From a checkpoint of a small transformer trained on Wikipedia: width 160, LayerNorm before each block.
Each number is 128 + 24 x the weight over its row's rms, rounded and kept within 0 to 255. Layers, rows and columns count from 0. Numbers have three digits each. The size before them is the row's rms in percent of the matrix's.

# layer 4 MLP up, 640x160, rms 0.0848, rows 210-296, columns 80-159
087:115102125154160108095099151118106123080102151109129124132129113107132125172132202102133152104148120153118085150170155088167104158101133111153138120138106156130117157126107125117141149114080102104137131092129157147097101109180147102148108140
099:133109131123119134121121129139092101156123098126145101154146137126116088139080137145116122076145105175140119166122143142137121132115110146102128140082081133139104114140121156110132153158096114171095115134119130129130104170103150123123138128
101:138137133106176133108131128145152080086118144124177098152133123142126128098138159122161122164123140155157148121176160117146120131092105124113138118130107096072119118110146129091120096153141135144127149081124102126145139119132119143100102122
110:098067168157106101151108124142111119134097118113120135113109161166119162123132104134085158138136113121182111144128121085113117131115136138130106144091127138071123090092105133130105161113080111169104153157116170098140109143132123096177106141
092:134085114100131133135131115137148142128146132129130110153131142149118134134131119140086135151154121114112158075104119173125120152161162140104099128130091097134132120124141122155104098145168118089117079163124136174132136138131107129108102103
106:143131118143136119115139172145165202162147091115128109141167166097119137084113114101104138097130129087144129109127147153112132131124134166118080142137110094124158110117136157096155150122101132110125138105115146121162122108086140107125090109
104:088140134126121127100106115074151144099123143103106172104125111145184107073147149121084122126109144162123118100132100178144114109119129126125112121193111105126111073095178112164141117158132147102102145098112135145129123092123088147101141162
092:080151154136098147137141125137067150150130144116113140096102169119166121132110166125123138091120142122110109123139107123118099123139148137136097110141076120142120133131110092134135119159140138169136143164170152096119131141110070155115170162
100:061126184146119151130145122110138131127119110079129118063141116109134141133134139114090123150164102131118135102136101113120137153094123127136119112129147087096154130079114131147139116146137119109132172152160133099132142140117101172121171096
096:174137154128118113183125121151111169150114125133107093107137158104136112126129113090092088117168124107144132127129150148147095135096123140162125124151151136106119118134136131140110148155138114102153117112145157152158157128141121094113121133
096:116092139163116073095134106142114102099104101122114113124123136150080060150111114153106181101140124132109114132120096084120089108142108132173115140090084139106090169167121136184133098109126140115143112130110132150164134127126176129137171114
099:150134164141115125157133144151114133158108134120133154139176149163120153139109129182175069095135101101164141095125089130122134166127078121139175128090161149122170118193143127159139139102096167162137151090142106145134135078108131091104149106
089:085108103139125107148105116127122173089173118121144146135139156154131118091119119103087127147113131167164155120118123134172179145152143195148127094135131123174078139115127168133080132082122108177158112075148162067123146112099111154134095145
093:135166105128090094113109089123105167179163149125096134105147152148107141135165110111111115141134087130112108140117129100150103131183170103116104154136134125133179095170124127111116123138131165130100155129129096152096133100137167143097098123
103:134165116146103151140132138157113164118098093151111173085157151138100075165164096124105134139113117133104128114127119109117077140087125155096122169094131153161174159153100164122107119115105110107136095123148113145153185109117129129144139148
097:131074082137122100143121144139119159161121162125133136149080110136129169184117138085116146115123092116127199112141134126136081132132145080138120103126142132162146136117158113130071126137129131152133178105101138102090109123133132170157109140
099:151110146120117124118120077108130126103156089149120093133082131112136150150125125083126157134126123128157155182118111159131111147119139132146118143133127128153115129141098126122116153115113147119127131153126114137144125108079146146151069138
101:120089103151090155108112102150149125120119117135120139124127113114119129143140141159112093140174172097131124099144160155130159094136139133139093103123127091069145142130127166123164109114110102109118074128139160086123152113091109164128136160
096:092125121099105154143130143164158125087121118117091123155154153160130119116114138182131166130140102132114135116135163148123096131101084109097166088127143167185164095154140118144149101152134154128123177140133157196169118098136117126107109113
095:131133129146145144152109128132107124114126122166129107125126144163136099131117135145127164076123171116107129122155148107133133088145076177175132131123158135131128102136096129107142147170066097140135115152135102102140158109099108166102093128
096:087132153087122152149116114154167118197124143139117147147144134160141089124135109121134141156119110147151175132125113119125115184155165110104109165083122135163109182134145153153177123099136170147139109119120140114150122118128116146128142118
106:135132100098118135131099146120146089153144133100149111153103116130168129158144116119140103123144105172106135130158107132124132092168120175127170149093113121113161109097127119185124110142125134125143129122153106161154147157127149156119125144
103:100162128125142112139129136128078113116149152084104176134127134097141114118088097095094126180131138108125116126097126140141102144129150125170154077105122112113119118108125143131144117135141127170122125125153154116118102174105096103165157109
100:114152127145117097126117138102147147087127119120156142124173105112140124132112144112138110147168150151115108141157135140151125101136198097134096145123142081131113130110115078106131179133164142078115155119115106129174109104118098142090156096
102:148123129147095157140142128100104122126115105136124156141117177149099124132147137107095166169143117083164168161146089078171111178111127097153095114132154128152116135119179127168142142122102089152131155121088111086083135138130111129112133115
091:131096145149111067152136151120137110102122117155153098128131155141132132165095135125068149114147094075161091103124115114130120107127110147156147103149082098114127099147150138134087114144122157165092131113147138097124132167147123141124114174
100:123157171105116152139131134144117109129077130124095135132105150105140158132138150116126137111135134099097148183154115141137122159120137118097135091128093138080109168144143130119109083123132145132105165093118130149115173123111104134132095121
109:139120142124114115148149113099115114155127118119089137164079106152097136104125077128171100073139127135131110152120115157090111135117103159159140164136108115121144117114119152129151104133121123093146134176113149120079196095137088119138083168
102:170127154182132114165102133102128126149130132113110157095122169121094122161126155119139107117142126103102100169109130117097098122158112136139154129120131145147132127125118144206155134156132101115091148117144145147111091118124139114131163075
102:145085146167108142122194080116165098111106086099107141176135165109146165102124126130134162085102182127115134099105161122096107122128106147130116173133145138117125124122103109117147192094128146145151120116088144127161172143125111147119092174
091:141139159127141137110139133137119115084120099182131124181092113137110175131169133162174125113117136081134146125135136130130112152115113130112098101125132102144139143143129103145176135111163117080138147119138153087158096120167132152154116136
097:123137095073119121124119107148154126163113104137121136143093153130141135113108197103114125108107196117138117112162116142154120117137087133139112146068129161117181141132122163134118104122153130115133130150136180115125135173145110137141117160
097:144093137152129124147143116122169112077162151079136125154139145097122176155154139112137137129095104117103179151131136097099147139116110140152130165149121102138126149165170134103136118101122118088070144118144110128168117119099118146129159107
107:149120146108095109129183145156154166090131098154102105155132125116142133126094092171097138140117170126140173127108136114124082121070089138120124140145116193129130133176128160092139175129140143101124133148143135134140117121137096121150112143
105:128123152089092130102111125163172124135081143124084117125099129106194172168121094144164103128120108105099135170098122088144121111123118145141131144101116122138082148147123151108128117139134124107131108112118153094147140143092134121131137130
099:150174141119123114147149139171099109143100127148137103146133118112164132095165095091141133138132141108121130110115144178102121145120106137095170152131155149123132121158147096192136164115124119141108146126104135141141164119102176123152122112
100:109143135144107137131091112093144101111132119097120121116116131105138130122132109097099139169106111169110176097145098109138070136147114119093099110103141120121113175132101117125114106122157082131143123119139154137103143134111170123160154128
096:122150140128160103124112125089117176101148130096101090137121126091079100126126138152149136139117121131141158134138113091176138137114172139132128097128150115094151087087123165121118146115132170172137135147116100133097117155167092151108119127
097:102143142089121119156149139136132119159108114134119088095135135128137117143099132134109141085149098141095131138114153111128103133171110105095179119114175099137116138151138146149103145118139137123144150117142107112164086138141088112084115114
093:145125140169124083097140139092155124159173135092108129141098137155157161115099161169163137093114113121096149080130140136129101121127149117107117146087121112116118129146141128176168093126092173170139143103081113088141136134113104105149127119
099:117134125125086136103127120132133163113155138169153149109152161127072130094131144136123118126152133132102117153120126154140116117094194130072097141120140093132155124103124144122126110144164160122097112115089110140140123171105101113155108074
107:187136089120152146180171112137091164075110151128123136125119118098155120133074105099134121150109104110143153140119127126115166108136152129104118134112103115136136168109116116136126126106115090167183106141117121137123115100096099183097132104
100:121114167118116102090134129121089139105156171098112152099154124144095121203141156128105112139149168148104103114094140142140148119134107162111138111128119133138145158167109128101102159160131160080131119128130160138138141111090115144166127102
098:123122164123083141097152120093150101128139098148142125141166176154165135119126098177132134147125137145116144155126110079126145140144117117105132148106108107167117164117139111100151155098136077150098132119123157116151150157153071151150109130
096:154115158164140127129168160124119119116127155127135123083117109109122151075109128166171145136144173103174104160144185151148108115147145119073119107111115124098103139127085124133128145129073103126128135120160121080155178136133144144112151176
093:101114147152186114122138118150135171111145098165129141148122111105164138129120119137115174107124103120158142150144125136113127125102122171116115117132109105118115115164153104119142128108120095124118110125151107119142128112110184125078107103
105:087149153099128116136155150162084088131118110155142121187128131166126132151140134110125110135139073138116144131149100153126143109146121125115092156078126156133091090141095067132096122125108113145159123146110137109148109148094151150110125113
094:168117120133150119109107152104149154133091112169153114101139151126165110180139085142091133125144123169142150109164122119121144115146120119125183127122080130133125118088143122139121163130179172142139134109122080170139143125154139128159091163
102:123126129125124132139135126140144092148152092133109121131104117185142117097126178130149098124132170134151108140199169176140145114128138164135156139078115114111125132106113138148127129112138157132142135107133162140114107149111122145133105128
103:123138132098203142114131158159107164149161143145124097139155127148157135140123083111108130139109073126112138120179085139156104132137078128099109136117166101098114109139137122150108090151109115160150105112101082147126138156128137158059100117
097:113117075109120107117100160099139103118125111181131148121098129132128138113103119083165133098114137140113155156137152112135141127133135158104146143097092145127073104154151162113091115116144084133147132095110111174132163138196110144115106093
101:125143086115146117076159122136146120121176105116117116110172139169177135117134107102080100095140120158148111123181132158086100141106138150146112124107156106112123150101114098159132125079139125081135134173143123125146140136171164095158113170
094:110133148154053162112136146131115105122108157150123116110179122110153125127157129134147132132113115117107124077140100103117139095110108117133114148119092135169174098097159118162152132120128120099163126152140108114142109148193145077100161112
103:137107117159145119172130174128121169146136112109133128119118129153168138103112088100072168118141121164096134128141135136074168114105164133140148134132124077123123106107104159105107151136156168111140166109066054110135104143133081129141085133
093:120141118131172060133119157126124124106123131129125147139139115147119149169141097135184138135135116132153171149113143109109092118102158167139143104111089119102135123113109127104116127126122145157064150140101137144084131116124123183130132156
101:083114133081107079162117107128128088126161130156141181100111130131141117117149122155091147099124121103156116098127122135145114151139130118128112102169140088108092115150136140159129126092136088111058153124161093096128105139189173126141119159
108:144110136141132073164130132188116134072156137093118145114128137160130129134132127135118127113133154120149176142141158162132152084151160131097090098119132131123150125157147182065116105136085126147139093166118092115101096140103109169118132149
096:097125139128126133109121106134133139133127118127160134169097172094081122151115154148153081156156132131112165134140121114119139138150176143170137150133150151131126076119138164143180139178133122086153146072160106128075131110136170146097128149
107:187139140086131141127151093153158144129126157144156136112121118127100140100132150144165090167143096116124147158099117123135112153129132114145106110107126130165116092106126163133111141104150147130143134086141127115167141079123169093138136101
113:124134112151130123146137149135148087110128128149141100116115180113137150098115119110144139150138125121118117096121132125123115099116123134137145113104106138150108146152129098086061148102177082150177171124137136124178129142140157091134104106
103:132115146140148152144128118163139150160131111114132167156091151145139138107161117141144143136141119133134093126150127117171102121141180141096120149115127129053087140103130136105154156103150157084140091136127118087152075109110124063136116086
107:106144094108111136120099167147173115144104080089118111144134103108134140086086109153114132156139137124123116115172137127149159109128133119131120155112127112147123134129147216134093115120128142125164165118111099120098109090088102079161143128
107:121084119140153164156141117132096103144110113121088066123152094130138153132084085115148119116122091139165132141151165102143131098082091122141105123132160161106114174126136136165148097101132155157079101096160160114175140163121136092141131184
096:133160175118135108124116118174130118119144108089092114123098110119099146109121130137126084132122128158158124137139138129128121108166097133144164131143097120149098132123163110099126125121114153139148192115152114094113133139125132148145136137
098:141176112119138114142144114159174117126126154121121123147090164141120133129127109114123085104128118072098153145151149077155124184124125111133102075141109123170183140096135139107142114106114144142154129124147158141123108067095140159107138136
109:080125061150137133164098114116170125172079131178111124149108125162129121131125138146173153111144107159138173120114077141151117139127152154146108122108118108146175150134129119126126138129107119099134119166146133133123135105084112126123104146
109:164162084136096134127152073149109154098121093128100149108137136141141135096128103143111132178144161094086148113130102101126137110127098152106084129115146160161157155155122144140154152108178147130174123123142154122081066161122129111172140146
096:142138119097088081111151113123095108114097097121117107125144123119123122138111158099153187134182139123143115118153125135138142136108089148104070118143107115144115132156136133167101106057148100126078155129107139141108118149175044149122149156
104:180134110120124131102124152172125112151106103139142091125092184099143140152107115143088102121142104110136121139134112133122125141139114141133125140100116079097089141123120116112071128130166110102113120146114135123127180160182160100133143131
099:121095104132169086134109152106132117128104150123103145154093159134113132158133084146126174113117157113181152184125096170119173160103110085080089136121132154135103149148132123134160157130165115102073152145128131090146155114125101107137126161
100:138078098123110121138096107123149111129096116096159135151184135087153123112155149141122162121169119109168110162114128121145144160164156120092157118152136098102126121095116168140114121149107173134147108102073129125119091116113164135111123156
099:138123158124092139089114132138157128129118169102089168125128107140116147138131136183177146102104098109136146113113131125111153139144150152097112121122090128116141134113126134149154177098127142079142126133131125122121141145117102104113135151
098:115109123144128130168124135140115169171168058130176113147129078154169093126067138107132135127147115137120123136164108128139125091100143114115130070124129148164065141133138147091144113131166173121118169170098115160118132089143126133125132128
088:106102163126142124115134170095185091109100140147094145181129125110145145146113101132138111124124146132128149106151138108107134108089184144124128121129107131114091094086131163165145172114076125124153120124134164111096106104138145122109156127
099:107110141120124108138119113093126166158116106121118131110109107158135120137164100163127154201124145114088132116141147116157145127157136130080108131089126150109156099136149130129118144129141155176162138097108131121123146140151123140145074154
109:124093101093133129142123131171131113144124095138159157128123128159154137145137149147151142103094117124092174118153093124109117112163118146146113127087157083141072129087140159125143071084095176125071173105149140145107099130137106117092088182
108:125143136159133149116165151135190133111137137111098164161092108148161167116154125132142149133122117097131125114173106161117107111105124119091140092126093150117142112166154124200162113136097086124172125087166133100171120111124128114115129118
099:085152118091111178143080142106139119129136124158105187143095165116132098175117113105145147112149130113165142175098072128149087121122143144122119119069170149126098114139115122131175132142101085143102127141103143086121116114161158129169150144
101:093109110185110118158117148122124167125148064123147075164126128149121125158145086137123127103161135145104150114102134142118116135177110128143111108166142141166099138159132085156115144164101137096149141102151120152128176132126146123124123135
103:158149151056101135120141137132129176126148126096152138108122159124128116114085121121098196103117149120160090138155129125119134100163147153121135107160123108125115127119127166183144156114153076121167117124096159170144120155102118125125101124
079:143162145134112160133114136113169160090106160095155137087145112102148160111134126140164121152127124128123111136136113089112143134125142074120153142107124131144114114113124107116132132113145120109109123154128105134160070139132150134156117118
103:129089094140146170132114125109076090187177132088106175098092134125114115107106126129129085155151104139139137112104151116134139121138154129144137137097100127091103129155103123118105104140109145091125164153129115127101150139124140089127125130
097:106141137079126123097147121121165105153091136141155120150109123121129103129073138122122141155174146124149144102127149143138118113127113124113097113103106120146128138112167122139072113121103126176140121118105097134128172127147097145095155111
099:170139128089114143136149117118172143134148096150097083155074092132104140147115121095100135097149119153169122136114141136127147082116133094135115106143140116141136139145190109083111087153150157101144108093141150111125117120142131131150146123
097:124132096112139124096118172094162138109147166134134136084073135100143122111157122140094100178092134124143149115171145136146096137126116137148120172136141131138091130105126130096143151154089080137118103121115127115110149091147154125132125097
099:122090163116123113131158154149143141137150120171130175125093140141154125070102101152138113109184152114126119108164102131124137128155161104091166109159102163132132114135086147095139132134099130161125106140130152169144104149109136145179124132
100:124133142096114143094103098096162117141145139127142169127133125127124132104132136135164142154144149150102158109139153116131131147093093123138112131108145132095154165122102105136114110158172136124150158118072111145092111174126116087111097114
# layer 4 MLP down (transposed), 640x160, rms 0.0309, rows 210-295, columns 80-159
089:105157092141140145125172134131124116131130138131104100118169177084089114147201101122146172164084121121119100112122118113096157115132107156189149114128165135135119134086137116095133120136136127107168129152119160126149133136128113121159143102
094:130175118146097136121174146108095133123111095140144119094131118164139150114103094125135102157136170112157156102110101147123105138148117120161126129162155105115104138131114082117124075118135109139131124134136154141154135120168143150118113123
087:122122090142117143126114109076129138156163091114122113128136148161089116151178115065100116122102159145095145131096105126113115146136117130130124127133107136140094142155112147132124115144079118137122159157124157154125115166154128123148119123
105:155131114155100139083091154141131124114126114135113137113109145078162122129111143142113158156114104088063105139112096124144142100128121157142132145158102114169109147135143130151139134124161139132148138125136077135060179124127071142095130112
092:126143116102102149105113145115103090164110116113118152100158120066110129164147129150131079112106119126137117133121133098110132177127120124102164151128184119129161168157157106177106141128129161138087120146130156127164091141094100121160147139
111:127085167147154055139160116149111136160133121161109153117124163149125129153124155116105136152086127155073132130153108133087129144181136120087126103130151106124107139097122123133114097112109102120123152106113149140143153138106183136144087079
104:179134090105116153127135158170121151121114141151146106106101145139127170171133122129156132117133120113136156106117185074150153148176131123109146161111120126110148122158061142037100156053117097145106078126125124120145149122125155123121105139
101:158155099123170122136152132145179147154127164135106117125177127098077116123117114110135145167108123148112141085155149125103114151153113087139133183112130143090123184150134125124114107151103120096164143108099156126181095145091154109162111087
099:104122115109116096108111101111109115132167158174142143163113136118113143084106103183148121106110157122111118153136171113098090079156085102131111159152133134144151149171125108087157162113109110138144106148083122127176113150124162130141097150
097:120105124119143119125128107095136132135122125157158091149136128115069151137135134103109136151137098202147133157150122117127177100130105092120201099157139155123124111128125140170127143162065159120121105168120140122120080137056126109089092147
095:109139127157157122155163137121102094156147172132182138142091160156153118124106104140064109145076175136134128128151147139117135111124123150143152121129144111080133118160091117092153125126122148146136133165141154139090119129140148135118140167
096:088100119127116105106140101149129117138150077124123104133132127121131074088142108092091167185159116197120140147122132162095088148116148121150116150170139129125118108093116133132150136133148070118130169162109147163136119158134116146144101136
094:124159159157118132156131120130125098156130116156145110089134067130130096123140128125211122123115120136141084152111156123133161119144114097102139158117106147158114116115107104091130151100156125110139098127107122127145119142140129128136138151
097:108109130113164139139121116128164142117104173083130049135085083097138154119143152132181151107160083138130127141133115163115140158078090138142125116115116118174099176107093102116125098101100110120155174128092181128144113171131122112152106139
107:130112152131176129139109136127130089125122139099126129191115106122160118105119137131117160159149125106145124124127161132146137120137078129149090088200149094113114123092117105126173114113121118116154169166123144111134104126106103109175141138
100:140122141140149092143135123146105125168110134104118168118133126102114104129125122132149166155148118140119120150142128110121106122111147144169153107143122141122095120098115100118153096148181122139145130096087152103120140140121128136149093123
096:139141106124119134117142141095104184161133152137117130134161130142075090139106085149135133164130130139136132099139124136098151140139158125116114128107158148138136127122167123180128089101164091165150074170079137122148105098119137111123151158
106:155143152140122104110148107141093116143113108128114132137154143128080106155135159186120159150122147141119137167138104128106120112100088116100134131130107091180117134130154142150096140152093145115076175129111103108143146103113156121114126157
100:127086151133192136100157138108128131160156164130120149102091189079143117145101134114122122134166130117126154118143134137099149137124109130143131143153134101054111099114155100131112124131139115151133136129125100107162149180148107119111095138
093:071126110102069132093182138174106066143138144118145109124134103120108157142157129104141089137154139120165092146128094163131126155082149101104072153152130145149133131142166155118125126126134145127118148087141113142112108154143127093113134118
093:183125102127157110138134126118107112134109118128109146100145125107095160125163164120131110095082109141155149143168159135142124062081117096157145079144147143088123106155131131118097126152106110112106186112163134143114098099107098121140126111
104:167133113092141109111178102135151142107116151175113101147146129123127146122090105139141183083102126075102128148112131132093123111112138157141129098137083098144161164129126144109069156123150105169121134124116156154076107145156109097113122152
104:097133113099172114105149133134147116120122114144092148119135196139136118096129138149126132131148129134137117149145158107159135147187125118127098130091117163127097105146164111118129190119107138113144100163111120089131081132170135137131104159
104:146145125126141099138142132131134131148140091135147099127107131079125105095149134140146095121105169124139080161167106156136110099123149117135123168070115116113124119137137140130155145137141108113144154125083111105130131125139140191120132166
104:136093122117127135086121187119141120122102100098091122083124102123145111120109110083120128148107124149071113127136089182121118129099159106101107133126107124102119159120118154117135154128136149138126151137131143147132098130161129147141141137
098:160159054115138147107122156107151099183129140121104122141136094125118158107145179132132114117111156102139167169130130118158126124103150151112120110147137163136114149162111101113197119111161118131102107119114147138135133162133118150135120099
096:147101176141123120161127102152113122154089132129143065122170151135116108165159148149118130111105087191146134135132152125154107103121121130098137133099121164146153086147093128116107108148131104125096121086128141137092144098158136091108153128
102:144117129109124137077109134132170123113104105119162124115108167125134103125142171139120150162146127130124172160122150108141143132122115128104165129120151127123139114119094146147105179152194111127108141088144163115134089126163136136094157146
099:128124086118125163137151090115162162102134126124137120127127112172157128112124107162177150137115161142154131106149130085104096122089166137118132104128125102142113126144145114077069122108107182149169109148117118109117143154080113152117138192
097:109141111120131146116140162140134120096088126147099134136122119145128073119102133132118134132137092185115129138143046143087138200129113115140111132112112113143130071148106124123128118152112106123083102085186134140094117081114149106146136132
093:088145112156136105117143150075165132152120146149141144120172098094108100095101130106118113136116134108139116068160181149091110066134144123130089120136165102133140084131146116133102085086086142110121142159101100129119128138125165084111166171
091:145131135129125160121166095140130169148149168077131123072089128128120080107118153129118120131092146170124101121133146104113132101124130153115139120118150087179118098121128122145128110105131149135130141149143151118150091191136088122140144121
100:111120118119117153137139140152136131136081145171129154115161118088117118174099144106086109160136151117113133096143141130172087095119137158105135139061121149173141135132151137137147112156098143136135118096110125143124144112135172096123103141
104:109167145127099154091117091073111121125144137137107158148120096117105120123079153103181116129155141122101131097117138123137130074109125146142164147148088128124104106122122109096096099164143151104135144120153107138160127141120104106179134130
098:137144108129119127144116110149088131094163139140113166145102144142101145083110168145124112110122162072083143173139133173113137099138124138112162127103174115145180103123132107096080132117129162132131132094097153143142157175103118159149081131
099:058108153108157136128141123168129111118168138155096144119098132128087112119151107139135120118130146119130153121112121145109137140156139118152126124096156152119149149135138112082132146153163103105171135090160101105136111087134148110151152153
096:136097102119114128136142142120098185099130159112190151148087106197148140100116142125103104090150148126175099126114115156128138133071161104104176094142149131107130132100119155159147148129121144127097128149106125125124127115127094133136147128
096:145106119100139153153108181155140133152107116108113126117128112127121137118160092134129129125119126127111114133099123145122149099120083159121083129127118128150125114182105096145131111143132081147150170144106118141149107168131149136143117156
103:134137151171117161147077169172089076126119122109150158171101144094147134171123101090128135156103123152094145082115075155145160129136121135161098119113088114099140154105135113142112167116130145120078116149109095124120160123141139126156122147
099:086103110110132123165113118143161150118104147152177088097137117131112087114159133136098105143135147145115155145118115135118144098153141149115101131145116141133158125125117100109088155109135099177130118174114120162086124141102123123124134131
106:148078140082147176102094053154139151154129158115092083110138118105086125145113110091168121134117121110116090162150115131094135154153147128121111115146122110127120096128132118128139175190126135121130169149077153121109137122133170100131097111
102:106150123173138098140099116099140096128154117124194134118095145136142165124118129127126142171158158108132127129106110127152124126128121130139130135125120142092100132119071100098108176118128116090144148100060116139111103128158120146143101124
095:131159153141125125160128149148129119142131089111089123152145103158169173083106137117182105140079143124134115149111102114119104130111174139077162102145132126102154113126144088115074124166150136161112130090164169148140133155179137143145155146
097:128152133097144119127147103115138114139131112116134099147089110131135118161104157149131158096133143094151126117124137153128115137116177132167160111153225085141143093156126109142119135133124116117131142090117106125135079142101149137102150108
088:120141082113117099110112137175106103122162088130114125151105143092142136133148157128105114121125092124159115058104100154123125193126135124125149125126106159137105148147171161089130096139121118127146102154112093163094110146172143129126126102
094:145160122130081105139136144132099082136109132110114109126135153137139089106158046095185116144135125115106133120082119160122100096126159161182105133130134149094135151111127099110116137150124113178161148112121123097147185101136120182153129144
105:095124125083130118128072137142147212162107124130122110147148118111117151170167116159109103120142142134137098133147130122145122113125163138123099149139115105126138094131110170115126122137140158117096132086072095150113119124124133152106146139
099:113152096166170134123131164123121126118133130118123105164145120116089117113101128166146140138085168092119124120135105133116121101112105126125138104145148133161098112150118137110126148140116091141079168207118128145129132127146130180115120155
104:162135107120167121158121071085100138128141137062148146159125132134138106111094141109143133124150121104118129119133119150148146088140136153112124123169139101115105129159133123151108102092139094198065142170142145141124129104153153104151145117
107:136107116114095062125148119137120135081154108152122091104115120124107090102109116123133145090088168143127095125120142122101154105156155147151108124164100108144126191142115154142115108138174124151160125114086164135135136100092128116144168103
102:131129155107151134120146123127157147105087126100113111168114137151152139143147153121099122153143093122149123116155109149122111135122130098171089134156122144135144107099106133141154128095057159127124143128147116109144114151069155102137091182
098:128096114138098146127125122120149118137097113150118142145127097135127106152192132077120143121134139111123154170125106135111092124165088148144155172129130199130088117111109063111123124151127139148146111171098117078137121120123135149148113080
107:117128158156122110113104104115125163194072120123120095132140154122107106150116073116165156079140154156118134199152136144108151131158096162130099115135111135136150140136108160133124108140141125129131148153098152115134140126101110164145132124
100:163147131123122143137137119099123137090144149151090079089128113151137155109109120118137167093107159126110149129108110147065136130144146133102145104143092147154107154139157089126183124116147117099132124135123107120087173117134126093127093145
102:150139144113133131153127152137099094144081134127124114096135129131118130113129124110121118132103123141123114097138131126161136108135066101109085131119166085103123143131066121151137165146129101115115138145126131089163152157104147140143147159
092:145153129133138145156061166100136133128123083083126121122127103109101125141166101085154118166127132132127098157127144098073139095120132160137082148127143164146158167092121114145113135128163142124123107123124135160133113145122135129159174108
110:182126134116131073109138137115154104109106156141124154109082119097133151143150123111138099129139160135108123067145103102132163142143133115128139121086102129121149153116129154128146162097181143116157165139124151165110079120127094138118121137
099:100077149094127081122121138134117119159123131103112152104125101155120108186148131124097117138121110155153131136125116132124106107135158119128121161176147130116143104138152138134091093158077155130134107134121115122150124131133138105135142091
114:157157157092138147123168159126108113123130119140108105123148131116137120137165159117116132137110114137148130159138182177122121121142150100111127124136099098135171128131154140120147077104114119112138122108141146140161136146162147181101116179
108:165150137117142165143094096135171166126154087114120174129118128140105122093121143125115128144075133107092133098146137102123083142096132109110142108154084117115131168177141128126103156131147098121163116146174107105141174169127128117124116118
102:180140161093128144153068126099128149149132147116134151093127133126165128128133139100094148150152130124091088117098108141146138132111093162120119159118174177126108134113140086141165136129077104104136147142124107111078129126091129130123153122
106:132132179178108156147136110116137120120141132142106152130124108115110122138151110133139123123087106142143112149108135149105124122108090155142137136181112167133166133132118107126107122126138120108138085133168177123191140106130106133135102120
105:104124103167164150133127178133131142156138121120163148106143101117153146133100132096171112115146171137149083115139077154092116140173183107128123138098149143158118116144146125134130122138121133114131139152126102087137152110176141102094136094
097:142096108148119133086155117109107123123108086181129131135146126134130153144129107114087153138126126112148128129147132134163143131112148169134134149107149123121153150127105155130142135158107138127101083122094161148103144132138094088147100113
102:132107093140114113125127129107122100151141170106108124126155141109129155134077147097125155160182113133184169106138090133106135133082156146122129165145170145127104144134112123143136096125158102107150109129163114152136165126105123133144133095
107:097100136122111116114153164139105144107141114114102108133104096119129153120134157140129124121140098113185049115170131151120130131110127117166133107125149147133133131144110155155079162170113132111118120136129146182178117161149089123097141098
107:134122130146145139092135136105110096145111151115132144149127109098138129120136106143132130140121185140098141083109110152147126160134108099157132153111120138149139152144093103096140125145166147134126138106140128141137138101122081120202122136
102:096132128136131124142116157160109146170155113133123117143143128132152085102173076144131112147095120130106099169122139143138113183133169150095134135138152140141118113145134091111163129177143160121155112095126122151154139103124136134138132122
104:137080152136126090121102114105104139145118161083155142162136087171060144192135143180172149116132121134108148141079125148155112118134102129107146121118149143138115155110105130108102170094145119167127161124113120114162122130074133148096136146
101:114138144128079132103123116117120143094132116154137121134192080156133129090172151099155124112121136105099103124156115115163090082134094093173120134130131150143174095122095155098148110155135105132135109139113139152118166137101130142154132136
098:149135114123135086174115134145147118150130124150118103145101112145085125100172110104124172149108166131139132166143122144106138077137102113118078094117148118117154129145092140105155113164073106113137115147122113149140114112149114132117142112
095:135159106152151121134127164116132138129132100145146127123148152105144123091114105097099108163131131126137133131137136125159131125090125095175114169118155178115137144126147134087129076108130149134098127137158129116113110106094170160132134092
095:139160058107151130135177117162158126092108137096165127117166124147138169096132106147130130137097119137137155085095116131107135125115115102135105137126134077096127121086122090135099139103111149133139122144179140124106139131118086107122112152
090:146126146101133154163107106137114124161160128073126108095124113166134104136132161123121123126155076138119113147068072136112113123132114145120125130189130163107123196128143084086097122126155155180079120101106145154137118165102115103148123094
099:154119125115129112118106103139148140093103192093120122092169133091115095124118152145165106158087131148075151091162157124132144079105155136152131114142139112182127138120171161133113136145177166175117123108165124139124093112115101108102125102
108:160114137155126143130144119116121159081176126103121093089194140138149120126104082152143110118143116135121139092140148103156119130129151162122107093144110159167175093113073117151132084116114129123155120161105148179116153132121173082154145138
105:120109103146126106166135151166130158157109114144147091087123092115144088074126079143119089160104120117169130139072108109145149170148108080096127143095139130137122162117154136089123182106106152129112159173100147134079162124077134192113122148
098:122133134161114150129098151117169131128116135120144095108141119195130148083140128125126127118103164151124090128089131157142201091139107150145152144143074070136136106137097154147145129160119147094103105161116128186138171129120108117122097116
102:103075135111096137125113123175121193102104127125123098145146145090104128164127084132130126156116141133131122138074112160109162152136148135144134147118138126129119111154091121172112123173143135136095128157086143098143117169105152126121116097
105:119099162138122172142134124102135128100121098151133079156132125124110168136135103133143148154083124190156141117166143119125132139148140157131141120150105146148137090150119115103178133117113118129096137137109112136143158130123192130171101174
090:124084104136156076148129154126114121139163122171100114137123118156149111131121090137128141119108121122156119104096146177127120165121156188146088131109123110130144112105126142142123138170132131154162094113096170142084136127129105116120170161
100:162152119100126129145142125122161153103129112149130113119111151158130152156124063155167166147129178085085145102130134105094145124135137160109111122116157124166126125099120144112167117151112136154137139144105150103145115160138093127097167135
098:077143121175137176090156111073105161124120129089107076135121128150116154131117147134157121149136121118163126133089139134126155146103168172132109114163145122109109130146132084123126139124123142148159131140172141138075111158163127119179134118
100:179095105092143099124116182097133101088110102088129136168100089143105124098114127135113110178090122115151140119135139118113110110171138117129078163136124113125117103132159174110133156088173137139120128137122118130121105149126141137155103116
105:127149161146139120151156091120129160143115071117081117144150105083141100110140130127147127139185145126110109123131140120110180149130122146166128109160117120078123150151103097118144124164116108112150139143120103147136116121118114162145137102
097:190098123080155145139115114169164181099131144127092091034126129122086144129104105136131154109120124107101112098142110131125177129147110140145153128112141162143097101131118106091105124142147138172140102118118146102126149119117108098133151139